python train.py --hidden_size=96 --vocab_size=1498 --rope_theta=13000.0 --rope_fraction=1.0 --bias="qkv" --learning_rate=0.0121 --lr_mult_up=0.754 --final_lr_fraction=0.0
Each number is 128 + 32 x the weight over its row's rms, rounded and kept within 0 to 255. Layers, rows and columns count from 0. Numbers have three digits each. The size before them is the row's rms in percent of the matrix's.

# layer 17 attention output (transposed), 96x96, rms 0.288, rows 24-31,56-63,87-95, columns 0-95
102:100144161176122127123120102105172157106126206117083100059108151153115179159090097190179156117127130115151146149099112155089105123117116091137070137126143099132129174104194096027140131102121186141150184166100111108145167121180141159147111110106143105111132099106120131160128098041119137154
093:138167073075154138125119180130081145171097179089136114173126126177163207052104104092131180125175147100127177126113130141118131136149107140135086116119117110170098104101100182149126121158108155088131096163119107090111091158145097180113120171110145145154049130165052128146081129121138175112
104:118126127111135102141117122079188134154119087134095119162144093103123121102124116158182121137143132145105130142141155087137090173161133141134101118115155132144128136108148150133047114178166174116147107181097166171121216153073070146137098102146172073080125170128166142109112057181071102052
113:088154086122170130143138122136135140133175131132114081164112119086120194106154090112141103193120068149149114099128112072172141169108188120080157196127094090103126093168180162175146113114098148156060123157172114186102124139135116178149148122065090164143124119125123111118094133153057087103
106:135136120118085154127172143116090156157101122145082166113156161161100102131109034134133141179139148132097173130072152103062147151127082140080124203136163141122170127132162127124164126090148105069167149131121102134145090097124077136131145136118121192090130075095154153071091143169108140216
100:168126072139134036131139139124094116147090075130113174125130127086127075172070134145144164182138112120119189073161123098077119098149110101085107140080127121124123143129140168109204089123112194179097153124147139144059159107149111181119155133132131098170123168151143164125116173175117110094
103:103191149185131129157063146067122137125100106162138097137145130165121129144143138110140153131156177149168123167126188070117156110113081109118124124078090117168156087115134108141138169050115094123136195074142160119100141089097143125154172136110037098114092166106172171146119164150129066120
095:151136100107139141061128139136151126146118165107155126125143178136106111136091076096118180147146206097154111158107104091147116141111166127088148125151088126093158101172134199162087145136187157129137104166132110083091081123072158126076082181165150185136128074135128153116049161155113083083
096:150116129074093129093099175122111106119129097123171105217129087135225166147147130128142092071106142110103179122134139117144104104174117140129125098116113194102122155141071128152140104142128105089099112175133151063070211118178094106158159137153118130072145149128131108113140141123124208118
099:163123196146099137138134082084114142074095155152117094193123124076128054124150162151149055149178102131148177121135106136114070162176146133146138136207118089130146142096124144132170101110198123128097095111118137091117146121100137070086155120080145113161201142132164075147130134085117121130
086:130129120118117156188142177122110106189200169129089154176120139147146127156069164058097150138126170142141099101125123120130117106190110098077152125080111195112144170065163123096136172062115094097136159100106094087095147110124099137140126184089138097155140129114129131125095127130222114106
112:129139177162082149137112133087157100087102106138166168111154174149124063097111093155163142096160127101114142133071094126138145146155072124131145094115139151163145126105163091066109151149155101144170147093135156019165166124097162062086117118113124093207150111126112131138165143128192106170
095:185101144139135114097155169069139124130132129154102089141125076128115154101118132155096110136091218149154115118046105170152150132176166139135074121113065103125118100163150125128092128106139136165151118060130086169136136087116151149121095107182142134174174150182091117140199128069107154074
084:074078152060138125182121129138068117124112149105153102156110122126174127137183100134133157100171104084125152121098142148081140108109114134136085185124192145108124167156139106152126178148134135079075191199118116149110132128108155123119143130121133133015154090102062169143164115096130154164
100:097111118112189150098191056186135168186148155165101097193084087125109118120116123129125114118083162109098159110127089161168101122178150134188131110147154148117156159152103090101127123168118182203102098083098104119115103131162142103093124135127142137084115128160079066139177065136097133135
106:069107167127179091154190141130134145160162112127130129120148089108147121145131150133101092123056049134063086159153152099105157092135160078124138121152183108215139180092083118094147115164061092140109113097162128114136186130161135131139133078153145093087154158152117098134130147121110152190
105:138122111123101137120124150140162191102134084074128085116165149144171174099196142109154132145105109147163094109126103139118084102057145074134096139100123126116131101126133131185138082175126169097095168186142095094128152113091171121188136048134106129107128164156125068148146161119146217083
099:135101101063148075169122102085112153151119139145104162156182128126061108094182138124096106171160103157119097118169167130100132113110202164096166169148112137148168086130107166168113103192141057115109107060138119141184073100059120136147168109137124143153121140138115141100129171169106087114
106:100113159172120128073173127221192109105191076140109128052096146128149105144107129125107121126130117151103048093180164113140161118112113163134132152086154154147152108178120099120105124162061078107154172109141080154151158102113090133162092158139122113116121128090154141084161134204131104126
113:127141150198163157111117113158096090104096126139181123215115138110097147125163131143077135139121109096105114158103111136104154121065116097128128115186124097116127093204091108141188133160093116145100119110197113123162069104198164128122159112110108164034099109128110147158150170099118102171
102:156101098094090077165123075130071193150108133138087127104119114156131156148131173121136114112143140110111111109158163172083096078128103108147118123085162117116132186110056123156126116122153090079152169132106092163100109203125129164146094141232176106051137156149156162140135142121128125176
109:073146110137154108144081078186109116104126125126177111089099145193145124176131196113143131083132096097189137142181111091182113110081081090142171094119135164096103154097116123128129139164100132129101142139155176126086131189135176093154153152117124059128078151140148144145155102111167043121
110:103132170153141184117104117142189178071132146137126100091136147154110179091110122151146057068093159165147060155109079108205137166116089108133150094133111139179165086136106122133097168105157125114091111081173145138183139175170125076149091127105109115130136161121178080158125090105113094137
106:136092138119101142201122160121128113105098144114131154120141123081139157144078081148125178149196097094096103157107133172091127074129145167082076122110128130149081122122095185163088150118164147057129069152139078144142164148154067140133103128166195121094177083152121132108107173175135185125
091:117145127186126145153096118142071081073129094188098149199150153128138154071117155134134119136164148134112183112121149199100187143101077154171092102087121114068112049127135119143117121076138150111127148117114138140130158145123125103177174105079121140081075127105141171112185099120156190112
# layer 17 attention value, 32x96, rms 0.141, rows 24-31, columns 0-95
098:101169065130088170141107181116118132165151164150092128093100097179124131117098086115155124153113110076095113105091090171150098103103148140119193120119164100097135132125165150065134164142109126138150157092111163183075091152122141098096162071090112077132142153182138067153089195162169170134
096:112163096144170066134137149087124120080193130124151177116082139107101118121103135139159160105100111107108110073182101163137111074087140114105102121135104145120108122159139097138079144048143167210147140196120163114072118115172160131192141095159115184107167102133129152131110093137159188166
101:167095099109136128115159133122170063113105153087089156194115131096160105145179121130118091156075122145185105096119133113100135155104143116084099183145125096184151088138108173143157110166069120118114114078163123185200100146149148183108157107157091141076146139092120168069127171075157140151
111:128062117089121113143094141076073174158146142117194124091119096065108135132160119172065184112164138099121145129172137123163115093066109153113123157142129062105110096134175124118168194163123187122108135152119107141148178087096139112123177181134117127116114161124137204133175117084155166133
103:152083130138116192080119089135135154137122102124147157123105128066134150103132115095127096122170103194133127175083135156115160058165159093088066078123158075116127127155156110146095112138147079172137179092063160121096181155158148203114095159147162147097109131086114088127151179120135095160
099:116177128101094165153097090078149091116137112100116158129147153168083152118105059134148115181169075121171150140088075125107093112149134152065113127076084124176094124160185147123095108164197090163124102131107127084142153128172127200127165148160140089158101099122173175112115182097117103136
099:160104153121127154103161169148152145104151161149083099117175127114044139161154082113140109160172113102078129120127103146081100108127059108118149101102212140083216090112142126165109098148106141069182144164133155091147099136093140136150142107135085105182090125111145135106172143156063169130
088:144142119127115158129176127116018182130148224109158133172061180193136097163139150139133117151149123119116071140143115114137110106124093102093136110112108185122114075197099123135106075124129114151088087131137162186105087127121153142104125179174118173120113166084117097134146131109086115121
# layer 17 MLP up, 384x96, rms 0.238, rows 0-17, columns 0-95
098:153170150127099147189115102135100109164131154154057108097088153189139069054091087141202154093146118149035147197142099170138155070116106112174117086128111151110189146110099128153104100116125155156166108106109111084135134159106097131125118072121158151121140104129127127105129143085090109119
121:114102094130087120109102166179080160206140161143141034143142148094107127137145101077154178137156115114061106078146113098167145138109112134125078147103172091206134178114120152182152118109125134127151126154145093149105144129156161136089129145080182108163071130099174112144165184109102152129
103:153188124081123090136147126134135109133197105143150095126122093089146162120202152091137120083105098149093110133119086067133182120136098115110161142175056157184117192090130126109129140147123128145137150127098191161138109115098127132139117176086143172202152148126037150090121096147092159146
109:154154159164110164176114137127155127101117139174078143105091151051164096136098132142090129150180113108122192121131047127159125102113129071178202094138151168187091114133116153173162159140082080116113113123122080133148154188125151104155139102092102141059063084131112118121112135156109121118
107:107161101169154172177166122099124192148139144150150113099147171109162116063146144113127081101142126185114106114160096094158132148072128119197059165190047128144146118144086143099102068136155152123147132173142136132121116132143114093128169084083150122138136126192170121101140147127114200172
111:181123164126133102105107125108174137092172121141140066137136141110079113081124110092166069168160110161139105141128145147138139083057081118158130111147162124085085170125062102102113134188091123132150083116179114188168083078129155109110108129107181120095135168120191109133165156159118069084
099:145036095113142143136087121088135090150161133143108050105139097150100184157105108107127109118147106206096130143153059122131087112110188120105117058191128204163162163146110150164148055150170108102138117175120121145104108135136145139137134100130137164113152157126122123167196132103130094123
103:145081070122131159184104109136171142153139080126130143166156126165092114148141134135136113077157141155085172174146064197090155128103129110116095155121056087153130166131143163140104110116115099136156034196113104147085090155174135110153116152175127110125087139088135193165144120168168111145
090:115150148137108084138127130160088140142104111162124135128182092102081086060099164150076080200116074103137096136121112134131079138130196145143167133170077106199173140122081137072143109174159104123111144129127113141098094191100137175110063118148097150109159107156146099101107175146096167156
105:168090141104118120112147106080180127147129136131142098129133103145111157148143155107152124100108177134096154154071080189130091194134157101152104133121112084137147146084121099074190133093082103095123150169168108110133121169096170175065116082069222160177098114144148087153091146152105148151
106:152149111127137101174163114126125103160171135115177169162087160119129089113111044109138084135192050102166153082147143076107105019127131068135098151083130147146141103105089172160139106107122130136152130089075109152137110121104091166087113112129124061128127152132149150107109116102165177149
110:137110089100129134074158120130135142137102047158108147127128168143131150128137142154088149115153129155120156133133151148121100253151115125147156135139116078159102114187058095190135139117143126113099133160134140142124171116089122100074058109112209204111110099090144155141111122100142073156
102:099059103143220115118139209094086110080127146113165098134141120104113158096121134105045131055081169147149169111140098092124096182116164098106148167191125142184120155134093136128168153149180091179122170139141113148140083123096126145088133125102120151172144110167135119127121152102133125161
100:150200108098127143101153095191110138094085133153088052134150154118126138070175137097118096110133107116144135120163124095185109110141087178186074129129114112148079132191095107167071148119104131104152114061118087131170129108133151168129106079091092159052120104162110128178146108147161137130
105:091187146172130173132113130110107134130174144095168120116160127190166121137114063109167051090150132157099124093103165157164086130124153085136140095142107083121176119106119164170107172112138099121126116161118142168126129146174164109096162090077151177059163123141176173164192112172086142101
102:140095108124160100100146171135102138127121108136149073128110123134143122136129155128090176154210126230062062163101194169119090170138091067144151149114178148089159144147156094117112143116105128065127176124132100141107068158200109138140124100086109127060130097116137137132143147105113144144
104:152135109154125072155153154098163123087171091169126088110164169155098134129119155080062140088110153125139131073093145155078110125092134112179167149168142135093093106133117185171049170135140135147067082108133175112132080104133116148163138131152154058116171083127088148097118183172113118101
112:112137081078111120126130132165150154097149088151079141092121146169127046134208106134168149172139116166125147153151112187135123152101080155144140110067109156102195096158104149143117131165150180120083144109109139124113123168114157175056098112156114127167077153176142069102087156128171153164
# layer 17 MLP down (transposed), 384x96, rms 0.175, rows 0-16, columns 0-95
100:146124092108115151119129125152068116136163173082107127075111117136121180110187154105139156126107143113193145109120140105094071125131155089110159066161103114118126066161158145133180068125118160170058123131160114192117136101100135103131095156139152186092181096186152063133144081124098152170
116:137196072068108175114137131049177102177152107141178110152155152176098199165126128159153116118072155095084118132129081122073137067141095082134125148149136117127118136163142116172092167116124134158094155127108134103132111155119182126135165131108115120103147145146190135101124081065135074175
106:117122164193116167141064154146116117164157134085094180144110120133088146129097150139125144137088085134146167155145141167127105106046130080159146168124172121069143101118131096071160139053159117095102119078158082136226098143155154139139146124106100143061094128145164132137163129104121101171
114:118133101189166151155161161178084097093052149055194108149125162115131121153105110163124097089168084101164140159160132140090159133109127117120096102166181099145128112111163127114088164118124127208139115120166125153133134130119154155082106131054145149175116140106095089080107081115059162140
105:138143096147134154132163156095062138145098127155156220160098102183183130105152148079139082103106160096118107181218139113086128139143107107122103128184102125115135129095171104104123153105047111149074073089149134081104128141169160092125101155145144141103125091117199161125139119144118157133
105:153124058089164111129087076121146165093084105133155101111159069109120139170188135125122160131178138116144174142152104152138106129094136098080104166129083185158140190138159144168104126124109114122145123065119154119101085109170114085068126160159106069224155105160145097152122127116154087156
092:106183147169076059177100112156128061144135092104137132089158139056175106147083096122112156153117100096177138105066154176182096172132155192161140116151118114149121080162150116122148178142114142160108152127110089093124139151167146148096106125130161097160153138099075078134085171111106170112
097:101157191082089162115122113125122078141106146104110069140123144086100060140130138114133085148188100107100149161125160176080128078178164125151128080137186117089113122131098140130142128085180139173138117111135118097134146112116107196123123125114197122196137147165074064200132091119151125096
093:121121102148139103072127110137146138102116136163118055134128115132115176126129173210135167161103125165176118120107157101122130130086108112122141117077110140092120188086158115112074148097177164173104166104091045122100090164154117151147131142128177162122132136166159135221161124119132095044
106:135110198190134191084114109155186116103097120164154153202086037179142107127092091112159144094125116110125084131090108104092113165159121143105105135140128126097123075147081127162111142115081124070112119132151096143182159167154120124146206157126115115149140158145103089101130184100112167134
112:135148163213155107144162066112097159175122145117101177216082112136128161124117159102137070134118140192094143106127158153158116167146173126089128083124021141125096133125091089094153089106136142121121144113164108096146130094133109098170132153106115161185143111076098127082156169129112116115
103:137163068132163195097130110079109143146188150153078145055108149151097170142109162082136120195192145115118165151114143107122125101117148129094137109106146166098129150141171109139073124098156096159078103150116134122170133139065057072177116168142123092091165111144143133157080128116123125191
105:149150157105117087160062153090073072130128186153130120118132121114129163203124146129085127084154095103131151122132176156141127116136093185117141107110149113126122145163132106073116133066119124146118102145185159138148119137113071132230176163104185050105144098158103134135125055132156116144
105:140170125114116111097162049168110136140148136129090069104149185133129180183111143143164118108119157094117078161126137156178183122105141092163106065172096171069083069167146157146150130051152155132083176124125144169128121135105140105084127107112082178164128111131163093119147103164110107157
103:075173091177155150178154117112101139147100093095059161110161158132128075108164101148123100146097156115164088102111149065122121097149107191074134210155090160113151091099134106175129074060132132093136123125112146122135140132172149162132127083075142131139116101155158150085146109173127188162
100:181194142173147118119128059113184134120116103176185141190141152156088113118056121079120090090111116092174159108125104108167115065164099156126140121128125142139085132104115143122088139119131176153084077171091116126095102135152136112152148225141146138113165115101161089093130141124111182168
093:084160114120102185202114110108165144135139098133146129119150088115126134092146107134122096135134172168091144195114156147070140166177154150117098144127159166100151129133025115094160160138109141128065058132108075188187103098147118146190128119122144145127134178150120109117106130078130062108